config = dict(
    vocab_size=6116,
    activation='tanh_gelu',
    positions='learned',
    attn_scale=0.177,
    init='orth',
    init_std_qkv=0.0206,
    init_std_up=0.0206,
    init_std_down=0.0,
    optimizer='adamw',
    lr=0.000992,
    beta2=0.99,
    lr_head=0.00999,
    schedule='cos',
    doc_mask=False,
)
Each number is 500 + 25 x the weight over the matrix's rms, rounded and kept within 0 to 999. Layers, rows and columns count from 0. Numbers have three digits each.

# layer 4 MLP down (transposed), 1536x384, rms 0.0105, rows 339-388, columns 0-63
504517501497502490504491508517493501503491502498492511508491504497511506497483505497516502506504493493511490496506490504494518514493489508506499503498512492513503494494511497510494519515491478
526545500505476511495487505490496526496514547463567484521528660484506519469502492531504495463492431503347501470467479501550508514525470401478382464499453466471590627524502502472525478507462452
498508491493511509495500496497493519490495501500491498512515491501497502501508506504493503494493502501481486499506506497485505506515499491499500508505491494487502502511499500512494513495496516
591513490528486482496548523445522491497488492393572526517467680480483503468568437606411508420498519505238502467496524493473482499472471431491239383467475525467531647483530533435508501506611457
497485511512494496533505505513500514491475482495488509493504517486500499505459496481505503520489487507504494529498481515513486506501516500487506502493510471490510520497485490526484510517507496
500499497499485493519494496486488497499501494493507503494499509488491500485496499500501491512490510509503500503507507508516486503500506497494495501495508502493504500502507494494494500488504506
515501513494493510494507502502506509495496503508502502503495496515508496501494490500499510494497500481498497503503509507495508495500497501498492483506510498490503494498501491507500502492493490
497500496499510498518496501510503508502490501505491507497499484506507490508487510498500500501501504507493491513501495497504502506511505492492497500511504503508502496506490504496495512514492508
493500495497505494512497497501508513502495497504503506503499501502499496496484496500499501499500502494498501503505502502507496493506516499508496501493498496500499515505492500494492505500501502
459485483535519480461562552491518518508553403532532497420496483544543499480474495563503490441483539525482598449538519528488552613449493505447487393418444480387452501389498471518471524518439508
538481490620459503518520523520561488504498518459604485513499516494472486473501510424448474489496529527391509461474497447521489505452452636491484593480498494449499472517500520479422480509516469
490495499500493504517497502502499499508483493493496502501497496503505498512493504495500495517507499506505500507479496503500502509507495488487507492501494505506496489493500489512489498523496508
497504506493499493491499502498515492494504504494522504504506491499498498495505490497492508491493511498491496486501502508493504492487503500510489490506506488497505497510509506497507499507503491
512520474454472511518481539530519466485509515497518500523498633442517534526479487486500450490492507535456508478456495480473495434488450396470447504484502486466581570517516522507531482514499420
486507490491491505494512492512498491505487495492491509513523508513511493499485528472490471514505516488484504511504508508511517509499477522497490496491513498500513485483514510504479496505476505
514465508522473470509554583549558497477506543475543492527521445457417457505480502395460497484488516537467518501500481380534483502462441663470652661514493443459510379534516496536470497437527475
503505502503499498511492511512502499498505506482503504515504490491501504496508504501505495505486491502499491492505505496491499503501506494499504497500498479504508502506487501514502502483500494
497503513482508493515492497501489491489506496503500505515498503506499493499499485483510502495488503504482504500500502515500497499493506493506496489499502501495508503500503504496499503502495507
496499502497494496519503498495485495508484495486508505493504506491497499494499505505505486503497499501499501508502497494493503511517510487500514503504492520492499503490502499502491507506497516
501502497504499491495502508502510506508494496496519494498496502493496491504500496504492512493504500502503501506488501493501499514502518505502495500510503500499505507499504494511494502512496499
491503498494496500496505495492507506505509497505498509502508519494502487491494486500498515500501511501493501499495495516502507497504517510507511500486501486488511513502504508496503498498486490
499505498482495502488490500504503500496510503500512507494508513505503495488497490499500508493503501502492508495503494502496502499491495507513490513487498494489501492504501502496502500487488505
508468499530476491471553515436524523494542449505563444440520503528522537519561433556508503461517537466478537458546541569496503553484466499486458376456496469466463504466446495496455524478478512
503474527530454504489533544459520527497570441439574485463539542494489545470557479561436460450505524512375489492524509560505496543465445484518373342467490514434532580453499524520434415526477460
500503499503516498514500500498502508497499487513491502502499495506504497499500501500500496502501495508502493501498495501496494513516497501498496498500498497512492497503493500502496501501494504
497494494497505492499499499504493492498501506497500509500501497496494497497501506499494496505498510502506498495511500492490497511501499491500498494503503500506500492500495505498497507503497502
497499496511499495500491498500504512511492498503507503499498492483495499514492502492493501497509514503504490496495499497504507504491494503496495497504490495496498490503494492502495503498513481
560517509532495463494547510434508518485477537448555451515526712476504534488534467574377527478491482519412483501527483482478475526468462382493345407492528531455497635538457568483451569497516480
545536480500485488507503490454512522468521485444604482498516691478506539474572476594468486437501497508324488470522509539492501496521460387505271397479501509453507655494494545482456505504512505
498492493509500512503485507508494499501489492503494506501516496509504505499505512513511496497504490499505496499499498507503502509514486501490497493500494501506493504490491500512507508497498508
495498495497503488508504496498499496511489499504507502489499496503502494506495501493502489507499502506500494506493493487506505499496501498499504509499503513500497496503504500498501496511501498
509502493491495506513500507502502483498500503496505505500499508505496495495493519506509508507499495499503508507505503490505500506504503500503490492509496498503504491499500510510501495502501503
492504505496506491500505502493498495506500498503494501495496490494499492502498494497497499494497507507493491500502502488500503502496506498502495491508502512499493501488502506504498496503500502
730646335533275674475496517621589431528482597448563672606425637506469474363457419577433569499525565475293590421574493396535481393424509470616355544507539306345478605571472568462347502412326344
536479513469542454456562542520552481533520469475452486491472484544455464532499490518489540445526520515506490507492506513443512563435488498546448407407443568482466505492519434552521578574556433
499510512494488500508512510492501487507505486506503501498500506501502503493500502498508496506495497502501501502490496514507503511500495497499495495498496507496502493495508496493493496500499493
504506500494494511499492500506500492505494490502509496501494496505497502513502498499497509496508506486499504497491507496506510505496493497502495485511494506503495488495510496508501495506494502
499500480501491518533493513500486517503488500465506537495491515494509492490452515493490494523506496498494487522490495479515493502489508475497502520492514466503523512500505505523468492506508508
500510491492505502492494504498480492503505503482503501498519489498503503492513500509495493492485491503503493493501506496489501492491509502499510503498498503504510501494500504515509494505504514
510470458431513399465546626522519546422426483539369575503479386525412458556426530423506497574475571537669439484430494504478534446459512562496666549538495586542543401484490461547578560476491635
487494503501504506517481496500499491496495498498510501510506502504493500509500511500499495499498493503488498498485493509509490498505504493506511492496493504499494494488496510491509495492492514
503489499495498493521505505498492493509499491494500505493500499498504500496497502494503499508498502511501510509503509491503493490503512502482503501497507495504509511497502497503497497502498510
504502499509494507503501497498504499498500502500494500504495507504503498503506507505489501496501512489501498511494495509498502501503493503503492501503500502501503495491498510499491498494499507
494496496495497497498499500504497490498507505503486500502505504504501506499498502493496497499502508500500496491498503496496502497496495491503502494494499495494506488504499505483505494497487508
499486485512506538505521506494518494496529508509492511495513494528499501532487469504499509477511502483486497495493504491505499513500481492515505464482502497496485532501490492520516472494518497
501497495502502503508502492496496488498500505506501509499500496499501504495495502500501520501500504500500498500497506493505507528494499501496494491513504502518504491501502508505503503511501485
513475535469549484498486529498528491496475466546536497543480411465402486508519536421470509522512540514558516514506499452495494494464478636590574580488469526500440423488499516546384500523503500
482521462459511524542496557507456501504487456507525525503542489488509499482432512545483508515484502526473448476483518464518528575485502512489567494487500490478518474470530504524531492535472465
490498488505506494504498490508499488505502503499489503514519505501511502487504520512506488490489496508497492507511501498488505509517504504499490503493502504502508496493498510510501500504500489
516492498501494513488494498504509495491511505502506495496514504518494501494500498499497518491499508483508504492499499503493504508497488501508484504511496503502499479502501503494500505505497500
# layer 4 MLP up, 1536x384, rms 0.0223, rows 340-389, columns 0-63
533484545558497454477506502514529490525496517494581472495452505473538516502551478475497500511432497451433517443491533478535477546495467510523496488525526485501536518537490467540441467481454449
510508523510506504497493479495511491552494496512495482484498496513492519501498480494513487499525494493502497503497495485502508489496502504503498497494513480517502499510494492496502500504493492
487522523590517506495459482495523482525519502553488490467518370491496488497483489455583475468419514493576507492468473462467578464445522603472590527399548533510536353469486428497516515561524525
506527515488502524484495447474502511512477522528473484525523499542505507497551483538517493491525501497515510519522503507481515480517487472525480498494468540510492493476475510489505497492501491
498498498507502486498505497492501508481481506519499489507498500521497477510509489510494505498492485504501506471498507516490477503506496497498501495495496513493501511501469486497496503490497506
494509501496504518506500484509503496493493498501485487483507496467503495493518502491483494505495497502504484531495522498509500485490504504499496509501501487503498483493508509502499497497496504
499477506515510514497503497494498511512499500507505494500505497478496498496508493518499493504471503494506516472497487510492515491496500483508500508498488502515494489480494509504506492505494495
497547497497505504492496508503497498510501498510498497504488495504501505503499509519492497494517498500515522502506496509486515507489499501498494498494496529494504498476505489499504501510498503
529498524472478534541442448538535535477492558521467490500533531524499500518546456499548505507500436508522483474548500491554430438596565449515521509603502451578531514503459532466479537506469527
469520501478497528479486471500485529480523473480551541463481538504506519467520491551476514444508499488410525523535470556488495504540508385485487493493468497496507569523544525490547460510466493
506466503501508510499500485501494496485505503513484493512516477496506515497517494517514494506480498497506489453523510508498493484503511486515494502502496501510498489519474496505502494475507490
494510491515505502498505522499513497499498494509495479494515486511495500503501495496503496499525489504516477522488492488518498495520488503498495509493479524514496511493491518495499496495489501
551525487559486544539476467524554487577540497544541482541455546489542523532522503479500525492407534445460512499469538472480452458459476498489474464473520462485512494510486541495388468492529455
503492505528519494503500479468520534468497519528457463501497503491498515515536470516508523476536493501531515516478466490505502463501488486489492512516461497490502491517463506505496496468515491
519512570531558513480461440438397420519517503481454511481518568466584472528489472578525515424533519404451444478513511484506472492485445493529538512544502530549539469568541508494523424491478516
494505500488496491499513484490508494505497497503501489487467486500497509500500484494491500498555505495491504493492502501493504493497482488501487495496522493500501488501525496489507505482501503
500514487504493492495485495489506492482497491489510468475513507487500525494505486514493490497477501500505478550498496495502493473509503504505500506485479487503500508493474495491503491475493496
508441503497505494493505475495511523501483510505486500496501489511500488502504505487501495497507503507502508470501491501500484486499492502506474498491505460503495492510478513503494501487498496
498503494497499508507506471496498505509500508505498504506518488501506492505509512510508495508519490506504493508512490504499508488504486495500492501503490494514498509496493512512504505490506501
492550510505503512495485458495494519508489502496497506522495521497496524503525508504506493496492485496515501505510515487501488498488487481504499495504506491509500512515512498508503508498498500
504507503508511503512499497499509505478482491509493490508494500493496509493511513495506507502496501508509531496507487502510490508499491511490505502500507503506507504508499508508490504524492492
516522483439547573514472461527496448500500523491501539515545477502511505520456498480493480462535451544472470548539447508487483442537548487486530504553505484505546521559570509478472524557476529
464547496403541535463514500517493488501424525510502541517490389540485488503455485441585474494552483545502488547524454486481496451482523490471524530533511475517531479529522518483524530543467533
498519510496495510493500504502491508500498497507497486491511490495495491500502494515496505501478499499500506461502487499496487493507518504513512497495506510502503498502496478498508496498505502
508479501500493493505523499500522500509505501505505495502498507507492524494501475500505509489504506500499521529494487498509504505516517504508497507501491504500495508507503516487501490502491498
495503502498502500500504512495502482518515507510506512512494506517498519509510499489497509513478487495495506473492497494482517509504501475505509496504507530504507491493510510492501501499494513
503491524561450506568462486533501530506551451500511462504502446573530517536446526498524529446447514470549575526530536459575447499491538564510513501521483526547559389488486467440548498514526413
503494497528466535508522445520541470535493486499541478466515449526466493526507506481541462452471527514518539491526566515512460516467517596506502470435481499508521390445504467478487478478488467
510465513502510502495502498495501493502482508523490472502502498503505487498508497488499494492496507504505510496508516495491487489492500516500506518504512508493504505513517488494501484503505495
504485506503507509495498506497502520505503505509482497507514491506506516503512494515505510486486497509515513485507515501495480498509501491502502503494473518502499484510486490512503496499499496
498500502494505487507512478484504516495490503518479475497512493491508488508523500515504494505502496507519521489492508501494480476509484498504489511496499485511494501506465494499501502490499492
489453497509499494501498491497502527515508506496490492504520502502495510503520510500494502501475494496511488463496508502494488489497499493499507508495481489505500492493489497493500499478504496
328389584555711327519466488434399565432590454571426434308546464524512431461513404426631445450474498549538292532385571574377542592545559462463546466444493560625594442453607377585514507602575595
504534503492438522523462471504481488535512459484464543564479489375441530532426479458543481522481418489482490466531508440571504471481513476544524519564534465526495540544459544427492468483514481
499513498503498496500496504495503520489490502510495501495492490504502501504513499510507502499530501496499495463505485500509485499508505495500500502493501507503500504514506496499497497490499504
496489487504495505510502488495503488471517503493498503504503499496505520506500517488508497516479494491506478533499487506503494494504497494501498505510518475511502502506485524496496497496504498
518496502507512482494513465468492524483484516531467459523517489523497489505544497525500495503512499509508529431511548537463485489515509493522486504502484532503493494474447493507493499490498495
513523513494518495507508480488510492494481494522490485486500498518501495510495489484510486496537506513494534503494485490503481501483489494492495512501511501500499513521501503486497500503494501
577472520542467536531469483453496488540567524488508509509480571515524521463609458507467464432472456428455544445559465451509480529501486470532429512407477363491516496600556553478488502520511456
500485505504494500501510506492494504516480493499495487498484495515503493502492486497503499494473509508498537527501488514489488486498493505499505500495507492494503491501489469500505502522511492
506463508486499489493506506490502483492487512504506501505488502511502514502517501525493495479506502514504487530496510502489515504500487513505491500496502498502504505497487512493501493484501496
496527507510497481491493488505503521496489497502496490496519493490502493500515491499499503508490505507512515438492509498505489482497508498496499502504488493501499485485495494516499493503504495
500522499502498488505491510501498531485499494499497494489485502487495480498481505497499492494494498498502522502497452498499490504503492496492508498507505492507501492501506497501501500505495494
503506514481490492520479498516472525525507493493475483516537484499499485518503525468481506542521511502516490454507528516508480469492521469509494516527458513504520506501509497511510492479476510
483474506513504501500507502497507501511514501503489489490496497491491493511521503505503488502467488489514493487489498486500496483504491495512518513502478504503497506492485489492501490485506504
464469490500524453472533473537506504517500402505565511518539563501554473508555516521491459442474525458462474477505482566448513551492464441529445465448478456470467508508505446452488439480500497
498507534508505504495496419451508513517452526531440453517487461531492488528579504501521485502498510507553548501516522507484461465515463491522491535518492489531495477497435531497496497467521502
508511506482506492496502482480515507522477503516506466499501491515492521513504450516502494507524516490490485467477507474498501475489486499498505504491474505497492505494500495484501493488513493
500518503508509484510490484493511494490482497515486474483509504474505518506519494494486497499487488506501546536499436491518487487508499500495511510505497486505500507493510503504490506528485488
588544518478549557539417462542504508490468505476501414501517504615607522538566455487508595521480375531539491475489495497529448499856606445450516531533514448552464511523568441521495477541418527